Weights of a small GPT-style language model, trained from scratch on English Wikipedia.
Size: 23 layers, width 64, 4 heads of 32, MLP 192 GeGLU, vocabulary 2048, 1.74M parameters.
Training: a variant of Adam for these matrices, 130M tokens, 4050 steps.
Each number is 128 + 24 x the weight over its row's rms, rounded and kept within 0 to 255. Layers, rows and columns count from 0. Numbers have three digits each. The size before them is the row's rms in percent of the matrix's.

# layer 15 attention output (transposed), 128x64, rms 0.132, rows 100-127, columns 0-63
109:115150120093114088136138130169108117124120094124115165120135217116096141129114123119120157127137104127135108126118132153145165138121174123115111132178108107113102093124151140170106129177147119
119:110136137141167153115137087120146146108142138151144096152129074147165124141122147128121139159111168118079114108155116104109103134119126122150146121081117137167141151120133128059160096091152132
098:155121154112104133150120153138115100128101129109143150102111218121118110135130116103122122132140080123138138144088151144137146142116151138115091129186096125109107095151166115173127143163121130
078:125150133133134118103140128109121110101134104134127160132141174152133191137176126098154126067140139152175175120086128179144103104110130118124112145103123145152098118109121149134107148128093142
093:134150139161127156124126092162086112144164142118130138129134146148088115118112129115089076135114112135116139126161137130114126090112138113109110166162101131102101162132155125131124131134128223
101:129148124150141140118125118115150123132148135162149096140127068123155126133156154149139105152118153127108145121139114069115107125129129111163156133040138160156140151110115118073140104096122139
105:146125113132159176145142099097137155125152100096127113129141108116138078118109155110140084157121079167130183089091135095104110101138126111138146154150088145111119116131116155116158120135125150
091:111113112080117127161122153111115131138104131106125127116132167121100123112123139092104130103130066154173139139118149158144151135114104125140105152216113139091092121158157133145148120152119135
102:125115127129181144130139123127125150123145131118163107167140034129164094135132163122113125139089156113107138119151104086119114127143122140154137101104115143141150158136115126088126112081160120
081:133122128136127108111126136112105108140123128114162081126136107127112160107141132152138166113104082118194140121090166166167117111125092129111097145132188150109130136129133141119126147145103066
099:161144126155123108121133100118113121148091116140105130110089201129183126135162118133177118116144098135176155145123111093133120122134127162124145116073141148129124115103100129122114138159112086
087:104134124100080148139120162073160094085099158147122104100125141119137142103132100132124165140126137108147113157137202174130136142101109120132103099152145093139125114115150124147159130118110115
097:109158146074090103123110129139157104133136151146167154144142109144147166123122153094128151152127157117119095114133155154173117149163138132105147079118134155092128114108098110115136117146141067
098:107094139070130131125136145121148105108103150118150139127133074131117162107110150119134207098122158148146089072142151173143123174148112131105131113149113103146130113127131137125123129108142131
096:114156142128152128113093108136097141147145130159129114112135127117109173087120119175117149127115173097133130140175083148134118088141087145134125145093180138122127126128106154149135153123083177
101:129130133135107153155145121133122164120146115073114104115128103126115084132110137086118055163108129123151171122140162125122118113126116126129149144187087131106110139163141153136128137125153184
078:123097140152177108103121088176100132144157118133146141125149126113095131146137077148152179108107181130062118099136094115132130150144137107102121123130124106140132113135127089154101108143119130
091:117128119126171145113122124118160159113158149114128128160122074134157111140113140150156142145099166143127143103153113122114093121157158121148156099039127153167138127094095120115129115107135117
102:151102130162172123109104098132118140149175094089128098134124078129163124116122152154132123154132118122140172124154143113092099089170153132130139119121142136122169129111094164132116159077139135
101:128104144121097121142119155126123112140106120140135157088103212106117124108111090122135170108152105126145107135104153152122142146121132152094083118167114110134122095136144131190119155161117116
112:145097126177116108129106136120089130170123089100114134094113177121121137130128100135132106135166073104153158180108159125118135089133134120112096144167145135109150133140130142170097134126099114
084:136147129164125145133121106101106132153079202127099138100105128124136079114134133136146107096140092113159143146109107114108100096124137157114093095070121131121091117123107138116155135156128149
076:111124137108113104143145125140143118143131097091121147125132091086144171152134141123150115107125137162149107119105149129155149193123135125141156138194079107113109122133112142089126128134153066
106:125140126176159131109144102134151143132156133121129111146127055131137122125143146142151091149103147118102139124150088089110103127127142129166159123062127137151153161108093114070131131115141144
097:097138125135129135129126136123173142110130172184138108109150101150095102130142125122121103125127167153096106123116143107114109153117123118156113084067130107166167158114139119098171091102155128
119:144114130140124131152108137146114115118127095131113163118120176097105142115137096100125145103142111156135119148123134174127152172108136132105092124186092109143111094156160094192093152144131114
090:156163123149110093135130121162111134147129111138087149104129208142096094144145116130124053145141099111125126142115082072131151092125142133150131152112133146127134125151146121129142119147121137
089:155147134182157115118108103147091129178128110156141153130108124111160142131173113161130114124140142121081125137122075065119135133140121121144121166070136160118131142128103112099119126144142107
# layer 15 attention value, 128x64, rms 0.126, rows 101-127, columns 0-63
119:103150119131156118121128100115147137163119121149086100156129135116125099141119138176137083126155134153109112147127132115194128115171143110197109110087120125117141132102080087135122142122142110
086:100092111123110118155129093103132158107160158106135110087157123150123148086121093070116162120112128171154154136120129133091124158107090158112142164162153132125106103154145148144136136136096141
086:126152112126110107151128189127142165142158123075146120144146119140097124095128122113103132160100116127139105143113113104141168093094100188122155128140146148105115138168136103106142113128182108
095:117093122126124151176091127155148134159139140110103155088132129182157114136157079121108105119147120132104149142115117109126158154077148129144138132147124105167143118170115122163080127143148095
088:141163127146162090110145114128119127108114085127086134145122138114133098145135134172135099131145093105147094153123118119165135130161128132137090089110100118137142126132084107103146199146168098
111:135112103149102130138113128079077142133128119123093095096152108134122149128151099173128158148163120158105118160147129123120199172104137156124092146131112117141111101109142115094117165118114125
082:105147122141057136140107100138126135152145144119133127090168108130155148116117105126106164122107137118143148111153148130096122157111149188064137134150101111074120121098126152105110126125098123
097:089116106139128137120133077115122135128137108187102139163124120098128128166083122194138118129160122128137116154110129151172118147171142108169137097104134129136121122077107116107126138153151149
081:117145089134128139140145150127113122149128084098165132113146133122121139155124177116120136120117136076178123165160152061119106147139128156091133116140133110079086138098139140121113110086124143
103:149123170098118108105141169093090145098151121050146149130130137127060145117120145083130134116125115126129118132120122122162122099135111149088123086139144158100149104124152125100132155117121122
090:147131148134168113118115124151148095146118128165141052129130135131137125117150145091116142131119131090179162100125124095146076150119146145105127162118108122082143171130112148136144105091102132
099:083122127160153109120199173125143106116106154130137088151134126089148153112114159156106098142097098123160154103121125071121101127146110150138118121105118117139126115126138152144135085109107100
101:078144154122112119081148149132165114142119130179128105139166103118149135138131143151154147146101162103125148116110132103102123124161157134137127151092119123123110142128148147089115042106142138
095:174123140096129145158132155169146097116129126145130138173098160145121125166133102097116095143134135094097151131156136094118138095127163080127160112129110105147150164125082116140122132098174129
100:143096137131140139141085129110110131152128126160110134094159121120144141115106099174084139129138093176128146153105127151114175184076172119108118148152112096131115148125149107130090112122109138
080:088096081118122149139142107118129110106138105163148150167097137170148109169090133113148095131128155138099111126134154140113148084130137111150107101117168182178124106146156108141143139132136136
084:150113092166122110097133152089090144116110121155110106159148129141120139118125160171139111130108129119081115125119122123172139141165145087147128134094134190166162156114127139089143123146162136
101:142102105147110155112150169110081113133126098166098156154125136117096153169142113168108142103169129087126089161105132131152161137096100104124118163130142114151140135115105140109098133127136175
094:144123141093115144125130129121152121093145164128134110108150109173097151113133105053141162116112168123143139084135135132095088131129120106100112180136163128116127102150150146115128092103091133
109:144093101126099143124135129126132111131145113091144183130119124156112134134137111112093158080153124099161125133143136153118139136079047126089106146165166104109148126134134129139133162127106157
087:133098154127128116093110121105122182110151116099156141116176135170082131139166096078131130128143119129119128130133093104143132124173125121132181167151120151121166106093146119124135133137126085
078:101143134120120122102134121140107121145092141131114132126121114102141129135079204176128172152099082135161136119114124147118135117152162192103128140142146117123124110143145140088131141130078151
099:149123150124139121119120108114066147141103075127100146138111148131111097170101149179119098120165120135111113140104114145158156115148162080157130091116116154136122109134121121109136166154165099
090:115140150138193133151126140137173103117109113128113120175130134126174085128135137135138118168127168139129097130116125137168111168161139094148099160100091175113129122139110124127163129158125099
110:117143123108118118155107109139152120118149162130158132126150118177130136100114098070140124120112139122128143108104155181097148100069130138116123157142194130118099116133131167114154123141091157
096:154114153096141124139123132115105155111128142078133164130077156138134111096127100098123110117152129193107100144138126168110125116091099120109129095156105115135132098137145113168131179168133136
090:140137116113117131156155115135120130121151118100132170140107136151124095165119115107138097116142114133126109161140112134121125077160105125144130040139157119152145073146110129131135187124090105
# layer 15 MLP gate, 192x64, rms 0.157, rows 0-14, columns 0-63
099:178135140154159091110147143126127101147147114130136157134100119091127089166129093140121122113118150115111122118117093156103066106176125138132109120137147102176167126126099100170148132117142150
103:126130127125074149119111141173137135152076135110142146096101133166122110149138104161147132200135111127100135122098105137148096127128177144130162144125150123096114173108113120088135139111153124
108:177196126150136123087154112104132097138102144118094146105107093115155120142143127147153159124116117118111118102099144139128145122079172178124125126146127128143165122089142140178135121110123142
105:151111128107105149138160136133134091126059115125136177099132108143130105152108119159128161125140131112145153107124116146122140063149159103099152182124152120174113131098132103138112116150100112
100:126097161097149142140130107134136133124100134116093134126134121136121121098153102114130121149144128080113111167104174157136110143105129096158195112131134090114128177128095154146113109147192125
088:123133139079143121161121106110117156145145108132150142102112132116132110126107145150154118133146096083163077151114172162129115120127126125162149156088139102140158131104142157157109140053138112
098:142133140084123123137085120160103121133132092129155114118096112112148128121098100177150142135167096090091156140124131149132121130111171095132186101132145123114135140103117142088176147114097149
111:122116133096118120106133123114140102153112073102106137157116115138128113148170086161123133131190157135097099145083161151149162112164117100165109175122114142112130126141152145120133104148161128
105:143095113107121160112117147147128129112106064122125103171121084126162149121102142160158139126138142124112117158121132144170123092116152109123111138166130114112087135091110119142169108190100126
101:125121104110142154089163152110092123175095147133115129138133110140110112090115124134108135160124128150127139161140126086143074107171119121165129131163154151115120103138078124122141168186112122
100:132150174111064112085117094125129125108128136120111118128168119170138125183144130099138147143160095132120123147114099117154097143118117101126156141141117135108155176109137123129117068137142089
101:140116151075107127097140159123136114160152099156108092131127107140126130138121113111144166148104101137119146153138154114103138098160135135126124124116103095078180163151191087151137125150130146
106:150116102130093081127155133137133124126128103163106127123124111133091141131144079125166177105137087126083149148136106071151111090137129165098134152187110120133148124114108146140113134135115148
106:164114112092139104108167133137125107121165080119143094083103107180132084152125161117136156136135105107109162129175115099129127107108133134102155156151125160176133139107139103133120126112129105
095:120169103087140133130127108147141171162112182121143095101106089142113149135146122118134141185152131082103104110149103120173125130119141117120106120166139119139137100107085085120134139150098136
# layer 15 MLP up, 192x64, rms 0.163, rows 0-14, columns 0-63
091:145106127096114126125111145125120111148136145128126094146098148184162111144162133129123121093119123156141115140134108194134108145154134105095141104135195121149114144090099095139117114132179094
100:145100108150146127142153139175093113088133147119112136156155075154138128155116085113129146145119100137139147141152103189138148124093070107133142089130157157104133128138132155124153122108116102
105:134109125116133162138145090075119086090110162125130126105084124172164162145101111165169103142160125142101085094114147139142099124124112102124144169111139145151094114134108137107137122126106121
107:137095107118160168160132132108126151127112128125107137125122122127120087111155106153143128163124145108133125117137133156133133067162177121135119167119076080123087112121116135095155182114132093
101:119139119174113121144116126163139135149088145064125163097106124152094101144129149195110124136125145178089166136094095145147150119110131139098108117133134166108119139112124121127117164118122123
088:130185161124101124152120144131111092113116097099121103184150114145155113104120088126144115097093148144153077108127115159137111131149066100145115103140115174118125107137127154127153118134114131
106:105083119127098131171171169141117131120152104103131134141140114147114103117144116132135112155138171150128093121129130135095094134138146133129108136104182121109061111105151103139152113188103119
105:129099154143144127115106126146146095083171119139146106094153130141129107137094133145076151141114105152102134146154108093142115173167085119172142095129158153112099134116148147153126128089103121
111:114137116149121127110116099153155131126113120153181151103165124163103133160115155090156155146130093142110142138099086104129152141143147180110102139170122113143139112112089147124124110076094099
097:114149124129093167103104126097114120123133125144164155117101132104127132123106125140115072142149075159090161119077112155122130151136121120155149115159133187104166179129107118117110141142128139
103:089138106106140145179138094100081109145178154125116167082096151143146134142151131100069124126121143164103082128164124122125130122124109127152096148141117148120157098118159141132123114119141120
102:135110148104131145119127107190094141138173136080155132152140118104158122165116146125141097130106145110125136117109128124151117110097166115100131107154114101123132086098116170140133131098127057
108:087108113149130162136117109086118131135144139122112141139146101128116170121112134145136090170094081127188116102136138109147123125147140145139135117144163059136150126097079130140137120097112093
106:130178154154140101103124124138146153115141115124098066123115158129126110103116063139138156188107109143100117119128124130150122106162140130123101099115140125130101131136132139088178095148142093
093:052144111082159130145106133101118125157155117127148142126140109119082117163137112123117112151114111114130098151096145152153106128142168111141125122120161160113144161182097143118114164158113146
# layer 15 MLP down (transposed), 192x64, rms 0.151, rows 0-14, columns 0-63
094:136136107148099143159118111145170134144086116119117120110144195098148106102113121123120146160120145107116142174104089069128147139144112138149119113114125131087129156166145108136165101127148168
103:151080140114110107108093128131119116131132163096122155115103129145097160137155102173156114152083138149104116088118122153126116136146158155109144143130140153093112188122118079166132110126153147
106:133180146192155145142116141143082115113120091083162104144104149125127161113110098135150127132112093144156127102162105138095129095121102146124119139139124118172099122130151134136133097116173105
108:125124079133120152135081171139121156131162146136086145164131146122138135188170132132103109145142104162083112108091130120128150079119156118119152144139115133117121166128095118111103109102153118
093:128137158178089079123116133180120122111140107196165133137134135154111104160161120088107108140167099128128131134126144159089129126126082130127134145147126120120096110099143137148147120105096114
087:193108111145144131088136112093140156143155107111090152138136108137140141121129116102084087133141151110137119128131176130163127122091134099142072134148162087158164121122118128156120145135146102
098:117146166142120122120124139136104126133095135097167114071120090078140103169093129150131118105135115120134164129127128066146126146100109111157171127154151142136123122148138140133171159137088095
107:152156103094121177089127132149118116118140104167122169139100145103134128129140119093101126152150116164077149087145133137122096092131152151119125119086119114165137115134142095155151109102139177
107:133123128149116105122123162143122127095113160121138113126120158155088129110152124112138117162133147132185136116142125176115154137126169149103119161103129094094081130074146118110074110098118166
095:126099180166179099146138087120164106166150137146105119127161104097135122077115109107107128120147133111103129131106127078170128157124147154166079131139120102147127120117125148130146156119128123
102:135169172131090125172130132106128152118129132112111107079115075104126117142129117143124127152123122172095124144112131110117127150132129109135171151149112160121104086173091176140114082123154140
104:130169129142123105109162164182126106134107172155149115132146143118171123153135115143127106061104151106119116167116140161100103129152151135125111124134081148135119093094093130127156099140126118
109:114125108093078148171160132137111156121141159115129137156154152153105175078134085118134106102146127139157161119089128177126124120129120098109162139142106102138156107134132099164109142111105115
109:139138134129099108109158124179152171087098149128127107146122139124136133159135186108102100121105132156165125112091117137144085151136145152148105103071117126156115138135139107115142144115106076
094:167145089080136130143136128095129145148103121116143149150124106100145180166150094111085058152120147123106122151166133121117154130129122124133095133100110108111157157115135154113097156150108132